{"norm_place": "pre", "positions": "rope", "tie_embeddings": true, "decay_shape": "cos"}
Each number is 500 + 50 x the weight over its row's rms, rounded and kept within 0 to 999. Layers, rows and columns count from 0. Numbers have three digits each. The size before them is the row's rms in percent of the matrix's.

# up: layer 3 MLP up, 256x96, rms 0.201, rows 184-215, columns 0-95
# down: layer 3 MLP down (transposed), 256x96, rms 0.181, rows 184-215, columns 0-95
up184 107:463469438544419456538483483394523552521519666428567487565530422571487599539565487432524474481481371546491471517530557518499530528537588426503492518511562434498489530503524448450501461552410462460551492476508491466490481483494535517553528512558466407562499554496575490377475519467507514433
down184 115:493552513491554512512426485470462492480477601492629502498573445453579497433542476420570451500510538566494472493446520420464398506469455439447491569518566580529496509479522469498495478498535505480491522529502575516453433600598549450485424467416496584560502508518508535495538551342492445568
up185 106:419506532471532435484380494526533484472489430484585469488490583509490526484526526469454551492430507529470602476483496492488542514523463467471639511530510471536435436595588573518489469525478505427544484476491436425405549355410497459403508525531567488559513492522459433460519536569577486519
down185 127:526571504525451504432433435477506565517517498563456455390504548439484513558540482482346540506466475552496481496395572468462512485518449520479533502546440525463446530440495590497529458462508570478496492524603539459447535427562503494501485607577530576561556406485429428462516557446569544480
up186 090:445471431501528566595539498529518475522540441574484515543455476510464475553484553484452455489450502511470466444465413425528513537471510467482520513447456483505421532405470426594476568623504475452430487510600419594498398539497481478504551514486568478516487548411528513629462593569526477548
down186 093:602462487447490376487457466516497577494524515548489482464530489561510489463487493543581467521546454527568514574519544600564520558540499539512427505560527536505474499556490549523519489391472577641579435473372461378527477524429413518509472520475565489570471484525486515469558439498458526470
up187 098:472506590519477462515459526576475514518441658532487546495488543503481426555502528480416560507474507476449540551525536527399424542656527487545547475491532515553439452454526463459556459429538572416562518516487480422408539484509478500516449417474453584508460482484589512441469514480534425552
down187 098:544537437537482514489502483471479446354495468538527485567532505487544593405565486584499511585591473512536417482519491449533476518397429553537468524489493550497505429462507621433547491521533475534521483442520460549551409444487509493549522525530534384604431487496479558492533484396446553490
up188 098:578554469509504531497499545489493467563528490530537485539569530443500413464468467447484513572543574406491448454667505540466529489453531463607547462584535524551519491493524471436517527515582487483478553369541494560459466549496445422569518382573533499571573466457480453462496567519537508473
down188 105:574556442566517540474494464549479452495546501446480448496543493555560389505464499520577482520481449489540452403409499526510497541388571597470545479428555613490450535441477561575538445568540521565584353496507465495487481558460450529455502505454579557491471543521492563446540507502540476508
up189 109:445462448431525467568411451514483493538528564502603559402484495459509496514498542438582468578524493437461481455493503634427466487577540495528471507562522446582501474587542622414578515427532502436469539486402538498443432545514480542529489573484499413556553483456508472466456525489496485476
down189 101:486549609525429563459465373555494599586467515493571484498570469573478521566567510496412532574521512543483541508491545496467547481491602484534430467540494499510416519510550447521587515581485562610578536580484526533458514512507475468512434458490513533482441512522547405414471516464446515569
up190 111:499562544485492428551595528465584413568457588570504510537516536453502543482389528516455538382500495475438517569521564514499474522544507601594504533456528574465547455422476409517517456548490439459470508539410489518445559408511542478580510472508488581530505508546460516457504431425461572522
down190 113:531600449572470463566511462448493454478481485512505485487503385620528485454457602351509459562518493445534518508535533463504568540477471480446459508553500601496588467578470486475516440562489411480558552526433513547568475430449547490582492506451474528566534413548477411504502518531557513518
up191 095:537444455451453548572516470471392478441631532414523507597509537470505493509592518498403484510514608510492503588461386563491463587496492441486506472431550508496499570426479555465531491450491524435543412563549553514526503489444445537450515497497414539470565601465505506531563528510486530453
down191 090:472589450517471466504527466579463481535467452442499504494456515508482541453524489455531489461400424424515562467503542445527480447426532498455439575488433466536438479586440477532351554595451565486548553513543475520512497553592544504458515544508510592572481397507491445593395479504484450549
up192 097:559515531524556525477518469562534491483441521589507478459534505425399454510415513541466543559442549420420557474574553597475469536502442540453447406570548526447498486513469452455479473512496398591524376490531561479532529528562503549532498475535454512487410534397496492545566442593504533454
down192 101:502488464486402444478510536437431523431555543555481507525571479550459483526533468449494430453444409512505475480420546460484551534502501427412504585514482541473476540488499603548553449517426550478472494471491487475511370395503441430429440575528382566435494439464457496545483467453447585502
up193 094:464432462516488500486557549519469432446538444530446584591501474513487581455542463588518463496447480380461492431597538493498474533481514572457532634535489389484531440387477526511499427496516482499474528531504461443502523474529539560428461514445491468520491574484483576598450425585573500544
down193 089:531551544486485449529471517473534550542450505555610448432423484571479401532409541472476487535449534549454532412494564482609504520585508462549437384513609445485495529565527553538539518481427519555430406506452567422518546524561541501542418516535564559487524471483531452545491504476476440479
up194 098:562463477443379552543470398554480451508513477488544370536431487425485447474515523475493453534450496558439558534543534438544497494574528518457490500482545503501525486549441505446459525537560469504485518530620508574489529390598619528452492587511461556545522413548501439507422550514489448465
down194 093:387512435560545433447534541484497546510482486470488519549522550450546512546460408449592487524509505554529391469465474497543446477425549591588460582490512536469491581470522521532536463487501477444571483527460523502528488503396437555515499482442534475520401403511410472603557567492457430414
up195 096:432521458481495519545510522524452555582518466487497490500477461579524559521515437501487463421606520582510422568474521583517585422586552501519543560497576587581452500501523463546558491441539430500483483484468471596501453476608538540625516474504392482481452492576515529512427469468482415459
down195 093:493528553478449579501476539518525415434504385528563461611438461529555507488494473539543452518446473508514481509474550482476452507536449518494471471507532451539503440445552460533491487589432440627482525457483451549448491576459575454592497391549568565538489566483548460571386530474440582523
up196 109:490497548486520529556437489557478465511485471553509531460422486472507526556424621514509478538503494602516517597485424412398498462563550534470557583466522474413451433515481571515518337402471520599546542446483512530500488490460556533511472525575477473539501492493549426499500447576587501477
down196 101:461503548409526443490500474507599574542483544558439418549541505465472401534588437625497539508427484519514480468460491556536472485384520568543481518426483559515474501447526425503464478562433553395531439475476556585525534492507435447528467472519496527501540479546512545514562590485501374532
up197 101:577422473532497537453480486457550508503463482497510529573500518417466451526469605523468596449486449558479477504545490433573449506526490543488494401576437474503551505595562430574469445566508468452448418564597588501523481438512481441389446467562556518468528474528487590492513461432591536500
down197 097:459449522540468427569607522544412416472548501455477475520445589534573465499544511500597520501466496594469536488521509481590517541450521364429506535517498431516541330500515449461442495549530551572551491452490468519471462556473539472508488518480412525539484400445452491565493463521535541474
up198 110:452435511563519519463518496503503418472554501627618444487492597435478492438603497433403591551511515554528509488487394467440477520514554519485549448519531558560538479490494466378488504469489517527467474505550555461456483444491468409521569507614550499529488527560607578481489537488486461483
down198 115:502551636467546561523558503583600523515480526541414425457480446479505407542435516499490424475518574508534450391407487496553523440474502519491508540525550481530589492479513516454494498430454473549551610513477450537501506479462597504476506542459565537444498416595586488496466577516509517584
up199 094:543446471427550515481496533459452411594434609486534414538565556394381518585554478454459583562484533504522546521504534540472524475465457463511499494519472534446446471549478502422522500496480479511579393613552516491496552502570448488414499479563493452456502525533482561527490523634466499510
down199 102:510567476505478469571468537388455496545566549518510527482469572561522477514389486498454589470503528564512450510568453512562504553424527455559617576514485476519463538409507495464528498479422419493459501536508440504533408501569469419489487553439449430511567482450558488459481355562567522490
up200 095:426519529500480514474469478420519590605602565475503482466465427442460541555529512566500546594534523552409439573432592479432519504513415577466548447491424557549443508360505472502490554538526521410531475489473516540453467480461531497471504567467515512580632494518520489445480503515523498482
down200 092:398596509480624479499461467498427460594405494442487481535546461549480470480484413533621406454550432513568543526516454479569506453506509523456578538537513398495520505600510511419463497489516460481496500464484441479510556504461452594472473547441492503424475491479459522517414490462461612470
up201 093:517523559531515527494514462511452458535520515464538568471581512495510607561505440498514490498393515547483480587522468522444390444472550568552493489517496431487579407485454510518467548487442529441494481541505557515510500532595468377467473509580560398410511551449550527559402556425561487589
down201 092:523483467525509508456481494416494476443546534519454468544538479451449508468497482483484507570609430486514536498495464523500486529537429545504545529569543524536528588511559517410481387441572496456507565504452417564585463421377453463502491471533634496587506422602477502483532601512490576551
up202 087:447555463462519585573550567536522442449541527469502551482493474530417535574416513525585369523546608546468443501451528534552490535471476531521549457516529533450553505470512429501647526509564530358477566461538526454469489501452508530501477427522405473514460474525534412569503468458521485459
down202 089:483433589444494435467455515520497552530538458587496487460531519469554472569540460447419514455502418441585571504449522533519550545506527473504442573378539408475400512552468632443501505528500476630494445532541526491490511458466458422466564598513562479530558492448535534478463449548483500527
up203 098:547418509512420399536591538484461503502467608546536387487603519399514462607482429471524439545527526456502574487447492545470603527477490441509499478502468533506477454453412376525544569487450480525527519559539532493602532450525424420479519489544506541447525514541472474527481537446553484501
down203 128:566510475553494463553570489483489501523536435591509486493547589510488450537491448397505587436519465503471459545434467460595507554550514500535561503464519382470547421390444482430505445454493426556531532471519483408493470488555485605497416503497479509479477438607559434435423469558484550495
up204 100:519511497540487582522535494462504415487549493454471469518469501455470510501522570598419573528522472466504496527516549458432496603426519580575440445613428567440524488496536423448511536506399460564502505545473440476384554492567488490418546546429399484500498590469568501571503496446560490520
down204 111:500507540549495515452552513468460463395475479531500428510590552534502571581436512529490508465521529514536521564472498599538443529447478472474518531487594483562492513475526381461454548574474497554538457455405526525449379505582529508470618436390470594546448482487530490430465419541467499462
up205 106:464527468475490495469532548410486423518479552614520473444497507504506633462502503452483485425449611520474475515498439526469559521482468482638439405523517483542478504523521517433539510466549518539514539458534545499354452569440564452524513546535523414441440453563555493594561557496476447537
down205 101:570476514521500579413468545551497457458529365494575451492512484432389538497509549558545527485470518541608505495515526522461495539487469540404572470530488455535454473407429508558559484526466534507557492517465463388496474512570397508451553538511425480524413545489510574444534361504504525513
up206 098:427496422455534537419471519456483556504509536458520478486540547408489500441489441491505595544479488448559503536495503455519628594503500523466498481527496518484489482442474553524563499440532456517450559496591578585531356526613486590496480549420511465541587441539546450455433457477531588515
down206 102:464487543522475642469580564451479528559492510554380499580575512532592494490409487433550485461580534536535463563560510411494528524527475539467403473449518562578537497494499486538507527417449508530555415517525518500553552447483491465509484478551517580377548579466475452575475539548479499521
up207 104:593437524472396363460515530482533495541440467463556520525509592454543511594433495445487568490520502497508575518429555550455574471544527458546457515532464638447460504391558494445549439650484497569446483539504421426469531507520486513563497504483464516487557531459499501514509505537519541513
down207 110:493510507525501460542580447582431467484521496469490480465549484445496523501570473447586529430466558394495502421534510417552546471526482513549466520512453473488416590480395423497519442472472507468422482591505503581446529450515464576384473431491531549543514416620472451540513506471589540558
up208 104:527547509524453498548540449551511504467463564574491527531467462473494446635456453513414481482479554541406436465582564520482512499518443519535399426493498476537500442483528565473545464455520576422625482516435503453469525505476402511557510581535575465365542470441485565520474547580534480536
down208 107:472550472555516409573472585595574511457634493492557445462491423519540536523490436482520557484366513452487534450529530432446446445461544472535507470494504572574431485414501571536484459581476475481413483499463491401488557524438453523436497517562490566546569557486488460501516551527440480554
up209 098:488466461472538538575432457536531436525617482492499485499489511546558518581461485399413501553535548524411502488486501497488477585533580393555416463514494512512422553451588562490424386574491521507533542447526637509513554518548546429532507491447488504389503534490517473539416490476504500503
down209 101:578484468581517471517418478502584508512530439497498505541479490470576525500668507477531576437507448499523470582466449554522476528529463373501460531580524406537485431546585448479353473523432490519488471532537535568491516466562584477550503499489559585521480534447493540465518462480458443441
up210 096:564509513429520528524473551545512574403435486507545549444563474455520494538519393487444393549413505427517428488540440594486490469526501525580515462452565524503477531590523438544559473589476507408485557499538401574460532597498431522511492527556564555502515483439576479456580476465539520511
down210 117:463498506562554474484490522513495445443418435544490524473531434531557548473470472488520413592534452478577449467435415533579509397472598508454508475472527384553464544464532523445455509557565484494494537391521432487452567443456594547386487560555589523505475486549549503464458436515499509449
up211 103:582471409543453520480458498552520573505639569446573461537536458451496527474413459496506469399512514538391472548455439581438529555471554482525518508463491433577520435472471577446553420488533509499423565492500565513409491505505481576554571499451417557464578566524497483469512510457462480496
down211 106:523584619558470465432532450514545533523559497491461519455477478532539500516435493603430490476472500561512642531403570463556570505531528512436395465482461419495519540482475512494409436533416499484439510515530523424510441457629453498494540505499539544481564545478520548492475622518519547484
up212 094:453515443479494533481502477556513422561569501530523405529528426514539452475491615456393520548523479449540506577555571489484494508498576468459496533551432503521447452401551405436530535478492583417489484458503514570502498548552570461572519513504444466472417559530518473654433587511482491524
down212 107:532468522464461450483513521538473577544616459522522445520515406472518538524466570412499498483501539444498391583526444582387497451599414580542528528496430522561524418446500500466528580462597450521464441537498564529511544528482545524527500519567517530532531421556527525455577521470458523402
up213 117:546439489516542539409523560503498568512540531468518536466513474351441457530455399508476569469531591521446479526415623499479500486631434533448506520475510505494438491488504481485558467533425501500384518596523491466454430493556576583490558501462439428501464527579486517512499555496461541557
down213 118:458451405462517521525522490445574533504605555451491587503505542431486532589576472403590505384527540493450528612560524519498463435511416501605480500489558531485497479477499530430523558513469396525484448478497472541554618550482441479440538506503514465466533547488486502524502475490532387428
up214 096:566523437510553496527577477467636477476525525554495420505533432560465524485464404540555490443478500513460561490577480484534527441519548482541458435540388419535552503507515468449536563535518457505389451493493510468471555445513464514536519467501515447457450486537449582537565446525551342612
down214 098:547513483518448534444486504485450586507441435442524542555439592523446528519448542477518440454463546519513496523466576438484445595512509451415548612433484454482440597512541520482433471468518560548444524483368479511489465543546514514507546504521621582446468504584562439524413425554485514521
up215 096:416472493536446549540496453382497557561483504471518400530532510478474490535425520515410514400447514550499550518491454418514477473554401506538515503444497597496590450519452583475483500486541536457545497504507554458488495466506566447385470502585435537463488559519547469461446597563507617577
down215 101:503511521475478526562499513558437555345453512521505532472511523534510432451459467492472460510506457480514529482526446510537534448551479502594489538446456476597560518579518546589608559550375491428603535515497526494513471496536443537518426500411510447525481464526581503432567473432597441414